Weights of a small GPT-style language model, trained from scratch on English Wikipedia.
Size: 26 layers, width 192, MLP 768 GELU, vocabulary 1422, 10.9M parameters.
Architecture: LayerNorm before each block, rotary positions.
Training: a variant of SOAP for these matrices, 207M tokens, 3162 steps.
Each number is 200 + 40 x the weight over its row's rms, rounded and kept within 0 to 999. Layers, rows and columns count from 0. The size before them is the row's rms in percent of the matrix's.

# layer 9 MLP up, 768x192, rms 0.148, rows 270-306, columns 0-95
101,243,280,211,54,203,232,181,250,188,220,188,204,258,189,100,157,151,217,245,248,187,257,253,181,134,200,223,236,252,185,175,208,228,125,305,118,152,217,195,146,211,73,158,205,195,207,216,192,202,203,188,255,247,222,200,199,237,269,123,191,274,224,231,167,203,174,155,247,186,152,233,280,191,176,241,187,186,228,189,291,229,157,166,214,176,205,190,190,186,193,248,242,196,147,253,142
104,199,306,271,187,231,136,174,218,190,232,236,194,223,185,251,199,232,184,152,174,109,203,229,186,105,265,196,250,276,208,217,255,156,168,162,151,136,146,187,209,174,183,233,112,154,195,159,229,206,239,133,260,196,162,216,196,181,203,184,255,150,158,170,134,166,209,230,209,214,246,209,229,203,152,197,191,258,151,208,113,225,160,216,154,211,190,176,149,243,274,224,127,188,214,205,257
109,206,148,196,258,141,281,167,185,220,249,208,132,308,271,228,212,245,207,248,232,209,192,209,166,199,225,222,248,208,239,225,213,123,191,271,213,146,185,211,157,125,278,204,255,170,220,206,228,168,198,165,227,237,188,212,230,230,198,160,216,138,195,190,236,252,210,197,219,202,175,181,230,195,233,162,210,230,188,224,200,196,194,135,99,199,115,270,77,173,183,160,195,212,175,240,191
095,227,173,246,291,257,189,187,249,176,132,174,156,209,216,208,223,181,139,210,136,268,159,140,176,147,219,247,248,175,233,141,182,190,204,208,182,184,202,248,190,128,188,207,198,104,261,139,235,271,228,156,195,181,111,167,161,218,221,150,215,117,214,206,206,182,227,190,212,199,294,211,261,148,199,173,170,188,224,124,224,219,205,164,188,202,186,172,196,216,193,201,124,235,101,237,163
105,201,225,209,220,108,262,187,214,158,156,200,184,244,201,192,195,234,274,197,152,206,188,206,262,231,241,179,246,250,284,161,183,141,182,139,199,197,119,186,219,127,166,200,179,213,171,222,216,153,124,234,194,241,197,231,209,161,182,175,218,207,221,200,98,148,250,206,197,186,230,143,105,151,176,174,233,163,172,248,236,209,218,210,233,249,243,255,262,235,168,216,213,169,136,214,264
093,199,228,190,211,187,193,199,242,177,189,183,193,278,201,186,252,258,133,199,229,243,239,239,230,165,135,208,204,165,230,229,232,216,284,181,245,199,172,160,234,236,162,239,163,129,211,209,183,251,215,171,264,208,255,140,174,186,133,142,172,175,144,177,240,169,212,168,188,199,253,187,204,196,180,128,197,130,169,226,256,288,154,197,240,197,237,98,174,192,140,191,237,127,211,177,250
100,214,186,245,262,230,263,241,206,146,164,216,224,263,211,150,270,268,163,208,253,175,203,117,181,262,168,288,245,182,234,230,198,191,230,212,184,237,207,270,159,139,195,240,229,234,182,162,183,200,227,223,230,226,191,191,142,172,141,194,197,172,201,209,191,148,194,211,181,200,160,251,217,190,221,157,145,134,229,208,245,139,189,237,204,217,233,182,241,214,115,167,221,100,165,185,235
109,172,273,151,260,188,110,243,164,228,199,171,176,112,281,76,174,195,210,235,197,206,238,211,210,209,250,165,228,203,202,170,167,202,219,234,189,256,196,260,230,177,168,113,195,160,286,198,246,169,275,117,182,159,260,223,236,246,180,228,240,211,203,194,234,242,149,173,252,170,209,243,194,147,145,182,265,217,161,134,263,271,244,184,219,139,215,229,168,260,170,240,196,152,180,174,175
095,156,209,213,241,182,254,179,257,118,164,261,227,115,249,198,208,275,212,245,126,308,173,255,186,237,222,271,143,182,203,169,129,266,192,190,100,179,143,219,170,96,233,141,170,197,159,184,227,95,266,213,206,266,187,216,164,260,147,216,253,161,226,227,190,237,186,171,120,191,205,187,111,160,204,156,190,191,177,198,237,247,209,200,265,251,212,244,202,173,176,229,189,134,203,154,183
096,210,297,227,212,161,246,288,166,230,281,250,178,232,153,301,233,236,235,108,224,153,167,280,173,190,157,218,205,231,199,190,190,181,185,207,262,133,203,144,166,189,252,190,196,168,250,121,222,244,185,240,244,178,184,143,184,145,190,223,244,207,153,180,160,188,282,174,202,178,193,238,187,239,216,223,156,193,169,241,183,212,143,182,218,231,272,214,123,165,164,139,230,254,181,205,225
099,188,267,237,178,187,180,202,189,143,255,239,224,178,215,285,103,185,199,209,106,217,201,184,176,175,270,210,234,314,159,218,173,247,197,171,181,161,215,256,206,295,137,240,202,168,180,211,198,251,182,160,175,181,187,216,220,212,220,224,167,187,215,197,232,221,235,149,274,171,203,172,222,195,267,198,194,172,163,236,237,181,200,123,223,183,159,177,214,175,127,157,240,180,207,169,258
104,261,171,191,238,117,169,210,162,246,249,242,220,152,210,245,168,145,193,253,283,181,173,216,214,240,217,227,163,160,227,195,167,232,180,203,286,200,143,155,149,229,238,190,283,173,178,234,211,192,182,98,250,202,182,243,224,175,204,198,182,241,167,177,244,144,209,210,189,163,162,172,149,194,139,172,219,195,200,242,195,208,264,209,142,282,128,226,252,195,211,207,164,255,184,160,208
098,197,192,137,228,98,185,171,180,210,208,297,186,118,210,211,203,188,198,192,179,182,278,134,233,184,262,207,190,143,182,192,142,173,223,227,134,192,133,211,177,172,158,197,262,230,130,273,203,243,186,224,194,236,163,196,221,148,171,212,162,200,104,196,196,262,175,177,175,170,259,170,212,182,175,176,256,188,218,191,210,124,164,271,192,247,222,201,167,202,163,204,273,157,145,126,170
104,159,221,176,176,194,171,188,274,177,269,244,224,167,159,219,206,186,99,203,185,233,230,235,240,147,168,162,244,153,196,218,143,195,180,230,169,277,216,213,262,215,241,275,235,203,192,193,198,131,200,232,171,205,268,250,209,144,254,154,238,250,158,239,231,242,213,150,120,222,191,165,245,221,223,110,229,193,187,182,170,140,217,205,160,214,200,236,185,166,180,184,221,210,209,176,290
098,192,227,225,151,216,219,244,236,210,158,248,222,157,210,233,203,199,217,184,240,195,184,206,184,228,137,243,226,195,217,201,152,219,180,172,155,173,145,188,215,221,278,204,188,104,226,245,270,277,283,165,180,208,232,193,209,159,207,155,204,228,249,272,174,207,170,221,141,151,213,241,160,241,140,283,243,104,120,181,200,167,235,166,215,172,149,219,220,186,156,181,213,232,259,292,249
097,159,240,277,198,182,202,197,219,138,160,252,211,251,189,188,255,224,183,226,254,196,131,151,225,229,210,184,171,187,194,250,202,248,226,235,171,151,190,212,252,192,162,211,248,142,152,222,251,209,189,187,203,203,225,215,263,172,215,238,183,187,168,280,230,203,176,234,160,236,220,189,195,220,144,197,199,132,163,174,203,220,154,147,157,163,181,214,172,200,162,182,236,209,161,228,280
102,198,203,194,126,279,157,191,188,179,248,213,193,254,191,297,148,176,250,215,237,162,283,123,154,198,209,240,208,179,247,241,203,181,184,113,210,198,167,177,229,179,161,233,216,157,230,292,191,220,248,170,216,290,198,190,185,165,251,247,226,260,199,193,184,221,209,179,245,210,197,228,170,204,199,242,214,199,192,185,190,174,95,235,176,135,187,238,271,259,228,234,205,269,196,133,130
095,194,220,245,137,304,201,169,219,227,191,189,171,214,288,176,152,275,152,233,239,176,222,145,157,242,272,168,194,139,216,168,152,218,159,173,201,148,170,210,199,202,245,192,213,221,190,126,148,250,208,152,225,219,201,194,211,211,251,189,197,153,188,201,243,235,168,137,156,248,221,159,241,315,224,165,186,149,216,261,167,173,247,153,106,208,206,197,247,228,188,219,204,191,187,149,187
103,226,194,174,170,160,234,223,184,224,272,136,263,133,191,286,172,228,233,176,264,195,141,214,189,240,222,194,271,201,156,215,148,173,152,185,211,190,195,156,225,249,235,205,186,200,224,230,189,213,171,232,211,231,281,214,208,250,219,246,175,276,160,172,186,188,185,170,211,206,179,201,107,241,195,136,196,211,175,212,225,184,168,205,187,192,202,290,200,184,169,155,299,183,200,223,197
099,138,190,188,174,217,212,213,172,190,227,242,170,194,159,213,134,247,196,181,229,217,262,171,167,186,328,210,144,99,212,161,193,156,174,320,143,148,234,247,245,183,264,206,175,159,243,209,226,204,191,167,149,186,261,288,213,199,272,262,234,233,209,228,269,211,175,190,192,268,227,213,297,158,143,193,253,190,199,134,181,180,133,152,241,174,261,251,236,136,244,254,221,223,212,123,203
098,193,204,242,193,199,187,161,180,247,255,144,198,188,221,221,180,179,183,219,256,235,241,234,198,193,249,185,238,184,266,248,253,190,175,167,228,195,173,217,170,232,230,179,259,280,170,284,213,232,279,188,185,280,224,187,182,177,242,148,313,212,179,182,113,204,269,216,221,165,140,198,159,168,226,141,261,199,196,174,172,208,163,201,226,194,152,132,242,190,140,153,182,138,173,253,184
100,218,246,193,144,168,218,170,264,179,231,191,235,163,175,201,190,153,135,166,173,236,262,156,249,263,252,228,229,223,203,204,220,228,184,215,195,245,178,199,180,177,174,128,239,229,161,157,211,200,205,230,187,223,271,200,221,119,195,195,256,226,229,249,195,189,228,244,165,187,274,216,159,189,246,223,201,83,240,241,212,209,125,244,137,207,219,117,150,188,111,189,177,193,240,172,218
104,161,216,284,256,208,221,189,202,223,164,227,226,138,168,195,267,192,170,153,236,203,222,269,149,189,163,214,294,196,216,136,148,185,213,226,176,183,236,218,182,226,158,186,258,185,199,264,172,216,159,118,202,182,231,202,217,235,231,260,212,155,259,186,164,151,158,179,191,203,205,215,156,197,244,159,156,148,235,119,98,259,222,198,176,210,218,227,256,167,223,180,127,123,248,145,217
096,200,252,193,154,177,150,230,205,164,206,163,197,143,190,262,177,158,202,259,198,149,184,165,170,198,188,192,176,188,191,233,216,200,187,177,211,221,212,186,215,239,277,169,199,186,188,244,136,232,220,172,219,215,178,225,241,137,279,199,222,218,222,212,211,296,146,271,204,316,164,188,206,169,176,233,174,186,206,296,270,258,192,187,155,223,157,232,176,236,182,250,146,156,202,201,192
088,273,206,266,162,262,219,200,178,174,241,256,220,198,221,236,243,246,184,169,165,243,119,213,203,206,178,206,142,143,170,238,229,196,138,150,221,233,228,203,152,160,173,213,167,206,201,271,188,275,203,260,231,229,243,141,160,164,275,128,211,173,205,206,122,149,240,162,181,234,222,262,171,278,185,200,258,250,210,229,246,172,148,201,214,182,206,133,171,176,181,251,134,182,229,201,254
103,139,250,160,211,254,197,203,187,222,155,266,192,184,278,211,244,176,152,197,274,222,225,107,137,215,238,184,239,201,250,266,261,155,193,148,141,160,252,134,210,235,232,228,200,192,200,240,247,266,197,190,154,154,224,213,196,260,206,252,253,340,233,195,164,110,200,148,241,178,181,169,211,208,200,232,133,153,183,189,213,210,162,218,186,191,216,300,206,202,205,215,175,176,228,121,140
094,179,265,215,214,194,122,241,169,189,277,152,228,164,127,133,154,255,217,225,232,184,162,191,210,237,275,161,206,164,163,165,147,151,210,154,224,193,195,177,193,130,188,227,226,179,226,180,210,210,205,240,213,157,222,165,144,190,228,177,198,216,156,186,201,209,157,178,327,205,203,197,234,198,184,269,178,191,151,181,162,220,248,207,200,231,181,219,242,239,262,288,139,240,226,230,203
095,230,240,90,197,198,245,248,189,209,243,150,247,253,208,197,173,161,224,150,221,192,196,244,287,186,203,180,161,220,194,215,69,231,115,159,172,270,247,177,191,252,206,171,179,212,297,219,202,241,143,153,187,181,226,229,157,219,201,159,178,196,195,268,208,133,209,140,188,226,244,240,174,220,215,207,215,165,293,230,212,110,218,284,161,238,148,245,217,186,219,184,255,205,192,171,146
092,132,141,194,213,193,239,178,232,134,211,221,187,209,238,182,242,157,169,211,167,133,167,187,171,231,249,208,239,132,213,206,213,220,206,138,198,217,180,290,226,231,143,185,235,189,267,155,197,179,163,140,184,302,145,229,157,194,281,185,211,246,201,190,243,190,188,180,179,203,235,231,206,170,189,167,210,130,248,203,225,224,192,215,282,130,173,276,206,208,215,166,229,196,260,158,266
096,172,217,198,174,245,139,257,212,224,289,199,226,167,155,166,200,238,163,268,217,193,305,232,238,145,176,228,224,265,142,219,173,203,157,213,248,155,177,187,183,220,211,253,159,200,263,179,137,211,194,206,151,229,258,177,252,124,139,171,231,158,203,164,212,201,254,235,182,241,186,220,146,199,174,202,183,204,196,197,183,176,169,282,185,182,278,287,201,192,169,213,121,235,160,229,193
106,165,233,220,287,290,231,245,170,171,237,184,178,203,154,232,209,202,183,164,229,191,246,185,204,141,221,223,222,163,239,164,190,129,202,151,216,194,135,261,189,210,173,224,184,171,269,181,130,194,154,123,212,276,213,109,206,183,151,111,208,215,218,258,183,196,228,177,212,189,213,133,187,211,196,199,208,212,312,208,302,167,267,199,190,199,215,216,138,284,253,126,210,173,182,231,221
099,267,183,230,208,181,140,239,245,155,248,199,166,207,167,182,246,200,179,273,173,270,270,265,222,235,219,114,210,189,149,219,140,253,182,225,184,199,231,215,213,209,183,201,195,136,214,163,222,156,136,265,200,243,238,207,192,212,217,236,185,143,203,199,219,259,215,248,82,185,165,142,163,143,156,200,162,150,198,198,189,245,210,221,241,196,195,277,217,178,187,174,134,201,249,224,172
106,203,241,167,287,210,163,147,134,216,241,160,182,221,224,214,263,220,236,203,229,171,179,273,220,132,240,244,239,191,188,204,212,160,142,262,201,162,240,257,187,220,230,161,148,271,187,205,206,165,135,193,176,160,198,239,229,188,146,123,206,172,192,188,276,146,172,234,161,180,179,212,170,120,185,217,212,221,187,163,198,160,215,282,159,167,148,214,169,223,96,226,195,164,238,206,191
093,201,214,134,173,177,197,279,211,227,219,240,194,208,224,188,190,263,169,204,171,181,110,178,122,155,202,160,223,248,171,173,214,151,218,191,171,174,204,224,223,123,181,242,201,151,217,260,260,201,264,174,209,254,247,126,258,164,219,267,174,272,190,264,244,186,160,185,266,184,205,165,241,232,132,164,232,226,190,222,221,215,159,229,229,241,195,165,145,231,187,226,230,249,239,170,212
104,191,233,161,191,254,203,187,175,160,175,263,248,222,120,144,208,217,226,147,204,278,209,249,184,245,183,251,184,252,148,170,184,181,266,103,249,267,167,171,189,228,227,230,145,245,233,189,202,163,201,186,148,159,184,119,229,146,224,124,166,286,244,167,233,228,245,207,182,227,203,124,190,231,202,198,172,250,189,182,228,241,212,278,140,267,198,261,201,209,162,232,184,170,151,151,248
103,183,250,217,219,288,207,194,192,209,225,260,165,197,228,251,249,207,175,194,220,156,229,180,192,268,149,179,187,203,165,220,191,126,260,220,187,220,223,213,211,160,198,230,204,191,260,195,197,224,194,111,236,213,270,181,140,200,149,107,212,194,216,213,231,216,187,176,135,175,199,225,155,213,118,206,210,201,157,261,184,213,174,78,208,197,174,191,220,235,100,144,256,167,165,128,219
104,177,154,254,215,293,214,191,175,162,161,201,176,203,208,233,262,246,209,221,220,272,203,245,133,271,210,253,246,173,224,209,191,134,217,242,166,195,172,256,203,203,159,226,191,169,222,203,187,156,234,155,135,171,214,188,184,135,288,267,243,188,198,180,139,168,257,186,184,202,200,94,190,207,206,230,194,182,261,233,185,213,196,233,151,179,188,143,245,178,196,136,201,187,288,193,301
# layer 9 MLP down (transposed), 768x192, rms 0.105, rows 270-305, columns 0-95
098,177,195,142,244,216,252,241,143,245,185,176,106,183,138,256,194,268,231,193,169,194,250,207,272,219,178,193,161,215,202,273,216,227,230,145,244,183,183,243,257,184,221,198,230,181,199,236,197,189,215,171,236,196,136,183,213,226,213,116,187,123,184,248,280,172,215,245,124,217,194,203,194,262,132,167,195,268,155,274,163,164,277,171,230,135,175,176,243,134,245,185,200,154,254,186,224
111,173,156,217,237,239,254,116,161,213,208,214,179,183,199,206,222,197,97,208,245,245,230,206,122,242,237,203,275,226,184,221,213,215,176,211,227,234,254,220,191,212,156,183,153,166,163,181,191,221,193,127,186,213,171,183,189,200,220,172,173,192,281,184,194,179,190,159,229,192,265,163,207,208,193,231,264,163,178,219,256,165,208,169,169,172,224,161,165,211,169,232,209,215,122,205,226
107,159,234,159,220,161,118,161,199,265,164,198,158,167,234,274,196,225,109,218,255,298,145,194,206,244,213,189,161,213,214,143,183,186,201,184,156,198,216,185,174,148,178,261,232,234,200,219,211,172,205,224,174,190,182,243,160,204,234,234,137,208,197,223,189,237,192,225,170,250,191,212,144,254,153,235,196,157,121,177,165,299,169,206,149,198,278,217,213,226,163,197,229,244,222,212,230
098,195,204,265,166,179,244,174,245,174,186,168,232,156,246,136,192,245,198,127,333,179,198,216,188,275,129,174,228,185,177,215,187,200,230,213,184,148,182,178,245,228,275,156,243,156,245,184,237,165,155,135,220,176,221,204,198,163,204,160,191,205,150,156,163,181,255,270,168,204,162,184,203,282,260,182,192,140,251,250,192,235,211,150,219,228,217,260,208,209,144,283,197,211,228,215,156
101,217,195,193,194,232,161,229,278,275,217,239,253,116,171,236,260,279,159,219,178,280,190,189,178,220,195,152,113,196,177,239,145,226,220,196,182,220,215,180,119,172,186,267,214,189,238,175,265,226,193,204,189,181,254,212,212,187,253,186,207,278,182,245,257,204,209,220,232,153,183,163,260,206,226,226,128,221,205,208,196,192,255,165,163,158,213,210,163,230,188,233,201,168,230,230,197
089,193,185,137,182,164,222,216,163,221,120,242,211,171,235,223,212,203,234,209,167,124,173,180,142,253,234,154,220,189,194,230,137,205,112,214,264,180,258,176,234,260,240,252,234,217,222,223,237,161,161,190,237,204,137,267,214,194,264,231,239,175,230,208,226,274,211,159,217,218,156,208,205,206,237,262,228,205,243,209,167,168,219,166,151,231,212,237,206,140,202,230,188,205,150,108,165
089,222,214,249,177,221,194,157,238,292,184,235,163,149,161,313,212,167,234,176,191,209,207,160,222,188,246,122,263,238,195,232,197,162,171,145,215,183,216,244,284,326,224,233,193,130,189,224,234,186,160,153,218,145,150,247,241,188,265,149,206,146,192,225,153,261,222,168,175,161,209,200,184,86,170,286,217,150,197,185,116,166,239,160,166,238,215,210,206,167,181,158,122,231,222,232,203
113,208,234,230,183,226,152,188,298,203,214,176,162,185,201,145,199,265,159,161,217,182,279,258,212,197,234,175,189,213,238,233,236,180,174,238,192,179,163,226,101,189,160,131,247,181,224,198,214,257,278,96,237,193,113,201,151,155,218,198,230,173,249,199,196,151,173,158,174,158,233,113,210,262,276,188,186,251,186,187,166,151,301,123,236,135,172,209,205,266,190,211,177,227,152,95,186
097,216,152,218,167,186,206,227,189,240,220,199,159,202,200,191,213,196,222,147,299,163,190,235,216,127,206,172,153,223,223,213,278,189,157,206,169,259,262,187,245,295,144,241,202,182,219,156,142,242,154,151,172,187,181,159,232,132,227,207,194,198,164,222,236,212,213,184,209,195,223,270,189,219,158,176,223,150,153,232,190,118,177,154,116,188,211,116,179,281,253,224,169,204,239,216,223
100,250,189,259,111,256,202,164,237,237,227,223,198,160,189,119,221,178,117,189,206,227,201,179,202,249,203,210,188,203,209,201,185,201,109,243,206,187,241,170,170,170,175,186,156,183,207,176,223,155,192,227,210,248,198,192,171,189,142,225,250,220,150,272,229,200,192,214,176,202,230,182,222,246,137,177,204,138,231,191,148,195,167,304,173,254,184,200,176,186,165,241,261,102,158,235,211
105,138,207,222,239,246,170,207,268,237,141,186,239,245,144,128,239,181,176,185,259,173,223,228,290,213,148,167,145,116,228,237,176,202,167,219,209,204,217,148,152,142,182,174,155,201,256,254,230,229,192,192,190,199,213,245,242,181,184,155,219,155,220,260,228,174,221,294,137,99,237,216,229,157,226,114,227,86,238,177,162,214,223,240,195,149,213,233,177,157,201,177,167,185,234,176,167
112,154,247,188,204,148,196,137,198,218,236,217,219,179,167,184,218,236,153,157,193,209,206,124,197,131,279,205,145,192,237,121,146,150,174,137,173,137,192,252,183,187,221,181,234,154,201,212,228,234,243,197,165,161,178,138,190,182,175,163,141,276,194,225,181,174,183,185,233,236,175,212,188,170,281,198,147,194,165,183,210,224,165,192,195,132,216,232,149,227,211,167,220,267,229,139,209
097,237,228,214,234,210,162,213,129,90,190,219,165,221,187,194,159,258,236,259,180,117,167,136,212,237,200,222,95,203,234,166,197,241,237,215,205,186,228,164,209,170,190,247,183,199,203,118,166,191,230,200,145,282,231,144,219,241,204,214,257,163,160,135,224,242,262,235,216,287,150,182,166,210,236,280,189,169,190,256,154,243,208,171,164,185,149,217,221,176,139,185,199,257,183,185,230
101,201,214,180,214,205,261,246,178,240,128,180,211,261,197,204,138,222,223,185,177,179,208,224,220,227,204,256,179,146,180,179,233,189,182,185,256,162,222,200,209,245,169,186,196,222,200,183,197,243,207,200,259,199,203,176,202,267,238,242,226,156,291,143,258,137,192,234,251,195,215,247,236,228,143,255,246,244,178,197,245,213,206,176,249,157,235,213,221,248,199,138,127,242,236,301,228
098,240,253,203,198,217,201,210,217,146,191,237,225,197,193,213,230,226,193,207,164,163,179,234,237,240,288,239,213,184,151,174,258,211,204,178,241,269,183,279,200,232,215,290,242,228,223,157,110,209,166,295,161,197,180,225,102,129,155,200,230,237,233,220,149,170,169,246,267,252,202,231,193,223,262,191,281,266,195,195,192,214,118,228,189,218,189,172,144,220,185,204,236,153,276,260,196
096,137,179,247,212,207,191,244,244,227,201,165,157,208,192,250,188,179,203,191,240,223,132,173,151,159,219,269,191,207,144,237,252,182,265,194,184,242,214,231,233,222,187,270,174,250,137,183,122,169,237,257,194,191,191,168,228,144,118,237,144,207,272,209,141,258,252,147,202,173,208,224,240,201,234,199,192,237,223,167,199,155,234,181,245,168,189,202,255,121,197,159,292,245,203,198,243
109,275,180,250,193,249,185,149,185,178,173,183,250,157,244,234,196,172,181,239,184,141,190,233,177,191,286,222,294,170,141,176,184,139,128,168,248,172,202,192,251,271,207,200,205,234,198,175,220,177,231,184,210,208,200,186,202,146,238,206,229,239,182,238,162,222,255,237,197,177,167,235,159,172,193,183,228,259,256,157,247,161,150,203,182,119,190,263,164,257,218,196,203,194,133,162,223
086,253,92,199,164,177,194,234,147,185,71,203,204,186,130,197,308,158,212,201,235,194,278,275,223,179,177,195,159,186,231,199,232,210,260,163,251,191,229,190,251,246,181,216,234,194,233,228,179,140,227,207,183,177,181,234,175,188,142,277,208,214,159,181,153,202,170,151,175,241,141,220,156,111,187,231,190,278,207,199,239,152,186,216,209,180,185,157,138,220,239,151,169,198,201,188,194
108,222,183,225,115,318,157,246,209,243,146,145,224,217,153,185,206,114,144,152,217,255,212,182,221,204,182,229,174,216,182,126,232,251,177,222,210,182,175,224,188,192,165,156,206,185,210,222,155,197,211,219,220,222,284,212,181,224,200,309,212,189,165,177,157,241,179,207,278,214,200,265,102,172,219,154,199,203,197,163,181,230,195,175,215,158,157,202,152,205,196,160,176,212,264,185,235
110,140,138,207,195,197,162,234,162,275,155,162,186,213,212,217,186,165,256,232,178,180,173,196,183,166,279,119,213,260,173,236,192,185,194,274,262,155,180,188,206,186,132,149,258,180,226,193,192,197,255,176,183,176,210,209,277,217,188,177,201,220,188,198,199,205,204,173,199,189,289,226,135,290,228,180,227,263,160,236,215,219,209,202,197,215,199,255,203,162,224,149,249,203,211,148,179
098,219,155,122,204,133,185,258,182,235,178,178,162,270,232,193,207,173,162,171,171,175,183,154,209,191,199,170,234,225,173,257,229,220,278,241,186,214,288,167,226,157,185,231,223,152,257,232,252,250,158,257,235,185,271,252,222,173,261,196,200,231,208,217,271,225,140,244,218,237,112,225,213,234,212,260,151,107,159,217,240,245,170,160,197,218,258,234,163,157,141,198,260,178,250,188,197
101,178,203,181,234,248,168,237,158,243,203,175,196,227,194,223,189,219,231,181,222,230,146,199,237,217,161,209,147,242,199,167,209,128,188,236,231,112,246,190,207,164,219,242,184,244,141,211,174,213,192,172,224,206,156,176,128,270,233,280,222,203,168,94,180,179,230,134,299,156,160,208,165,202,125,215,219,261,206,155,203,203,228,211,214,225,176,270,233,223,231,208,162,181,264,137,158
099,177,202,265,180,220,173,228,201,175,189,185,266,188,152,173,173,185,272,196,172,147,220,239,198,130,180,166,227,208,223,225,267,218,212,209,188,218,59,213,199,191,215,172,158,201,183,197,102,228,183,165,165,230,146,182,214,171,238,114,213,234,174,256,222,100,182,237,282,221,215,196,273,221,156,181,247,215,168,250,208,193,182,204,189,156,194,156,195,246,187,251,166,224,221,197,230
102,140,241,251,165,204,267,178,273,178,147,181,234,158,227,138,232,231,201,195,247,166,206,149,224,198,198,238,260,228,228,186,102,233,205,227,162,205,191,221,242,138,221,139,223,253,230,192,174,204,202,109,256,192,212,196,160,141,163,212,162,184,288,136,246,250,222,145,176,226,253,236,183,165,215,248,181,137,267,191,104,214,170,217,147,208,202,264,159,230,218,168,251,220,224,189,213
090,185,221,213,170,245,233,170,233,160,225,325,262,229,224,156,219,182,184,201,196,267,125,226,174,187,238,177,200,177,209,178,176,151,156,266,113,229,252,181,208,206,194,283,215,171,210,230,275,190,52,168,227,116,229,199,159,211,224,180,207,168,252,148,134,220,189,203,211,215,132,222,228,208,219,260,238,173,188,198,229,219,235,221,130,248,157,150,149,159,166,203,211,194,224,272,230
104,179,167,239,200,175,206,229,109,224,155,252,112,169,201,199,204,213,202,175,205,124,222,189,197,192,109,200,170,218,160,229,190,120,203,252,215,198,217,193,146,295,167,220,226,172,230,184,130,237,245,109,139,173,177,219,263,178,136,156,220,166,192,170,181,267,144,189,182,163,214,220,163,182,251,122,222,214,202,205,208,177,153,184,209,192,171,204,202,130,162,103,163,255,172,231,266
087,276,171,225,214,174,250,125,221,171,106,204,201,239,182,162,240,152,173,178,201,205,226,202,151,214,101,241,199,303,234,257,265,243,206,226,229,233,202,180,222,147,206,268,185,233,176,269,172,195,209,191,225,259,208,257,219,203,179,171,172,184,208,235,218,274,160,196,151,228,229,184,197,205,201,155,178,239,243,241,258,142,214,211,232,197,263,215,154,196,191,130,224,118,177,268,168
091,254,149,177,159,206,166,187,177,229,180,165,186,205,130,254,182,181,167,231,208,186,249,107,154,197,172,180,196,135,183,204,292,157,221,156,228,218,218,224,189,228,176,176,215,129,171,172,250,208,247,242,235,266,154,168,248,165,181,214,279,154,116,209,207,234,188,187,250,145,180,168,196,269,175,148,150,223,208,163,151,233,205,203,174,190,190,225,234,195,200,210,197,102,201,179,229
089,259,226,210,158,199,122,188,257,177,111,176,253,213,181,239,181,226,251,201,215,215,209,138,169,192,172,206,189,218,181,213,188,172,200,252,215,182,271,184,249,276,241,124,167,206,197,230,265,193,185,236,249,213,166,232,275,272,168,231,184,208,121,168,216,211,166,177,245,186,130,251,206,270,224,172,197,268,229,159,141,162,228,281,184,172,241,156,265,190,194,210,170,211,186,231,186
094,245,201,194,180,207,269,176,178,235,219,136,197,216,209,199,187,166,205,161,161,193,188,166,133,263,219,194,210,160,196,203,238,246,231,139,103,236,268,225,187,110,216,135,222,157,175,174,152,164,191,218,248,179,179,152,192,252,145,220,176,242,171,163,248,136,240,136,177,188,212,192,211,254,265,162,112,271,239,205,153,142,262,124,209,181,153,200,263,250,218,164,184,222,215,179,224
107,144,193,162,219,162,210,162,249,168,228,233,146,144,170,219,189,203,258,143,249,194,175,145,241,216,255,209,193,245,179,167,160,155,209,219,198,210,298,275,202,234,188,176,225,230,173,178,172,186,224,189,210,213,236,237,196,258,198,205,195,254,259,157,235,175,211,127,177,187,208,151,156,221,279,166,292,200,158,159,250,216,244,129,180,165,192,216,191,199,269,233,212,268,160,162,150
089,144,199,231,199,216,152,207,243,286,178,199,214,132,219,224,197,197,210,166,145,180,126,123,243,180,198,218,238,150,203,184,252,165,236,206,233,164,165,217,240,204,237,195,201,286,137,193,184,228,291,208,173,153,205,245,150,251,253,163,226,251,180,206,208,207,239,167,242,274,257,184,175,296,172,264,206,218,187,168,151,190,316,199,168,230,210,168,236,180,241,220,159,188,217,179,199
103,169,247,244,168,181,187,210,278,229,126,217,218,158,199,209,217,160,169,142,294,161,249,162,160,195,196,252,187,263,186,178,189,191,127,193,236,156,202,220,173,156,174,177,172,131,183,160,244,241,210,203,259,173,210,237,161,230,210,223,140,242,271,188,164,225,234,145,124,232,163,94,214,169,252,202,272,236,233,143,190,227,181,189,234,202,197,165,162,201,255,156,214,253,211,141,263
095,180,133,221,189,269,192,157,213,163,179,199,148,211,196,235,181,164,209,245,208,146,243,241,230,158,191,282,228,184,221,213,194,220,165,155,211,202,225,215,190,155,179,93,174,234,241,132,192,154,259,240,212,196,239,196,236,326,189,139,115,153,236,160,87,209,240,164,144,236,226,218,229,151,217,231,164,118,139,201,205,81,160,181,192,196,260,204,162,250,199,159,147,277,165,184,177
105,269,184,245,204,199,192,202,268,229,253,101,174,166,214,218,210,179,222,161,254,209,221,189,184,139,178,206,261,122,208,217,203,205,181,254,199,141,225,252,246,108,167,245,217,183,184,180,134,252,173,196,231,220,226,281,187,213,235,279,252,176,190,180,169,210,213,232,220,212,245,234,208,228,149,260,191,261,202,277,239,199,278,184,252,150,226,211,199,190,260,260,253,239,191,281,234
105,204,214,175,214,132,208,166,251,206,164,134,172,182,134,198,121,240,178,226,204,160,227,200,177,257,222,183,249,194,260,221,195,289,187,103,207,264,185,154,174,198,200,168,227,175,230,146,214,201,274,267,150,233,168,231,157,190,266,221,281,245,258,140,253,209,190,243,227,155,192,192,223,150,175,143,189,178,185,108,225,183,194,227,220,201,159,219,196,136,187,250,193,228,203,206,127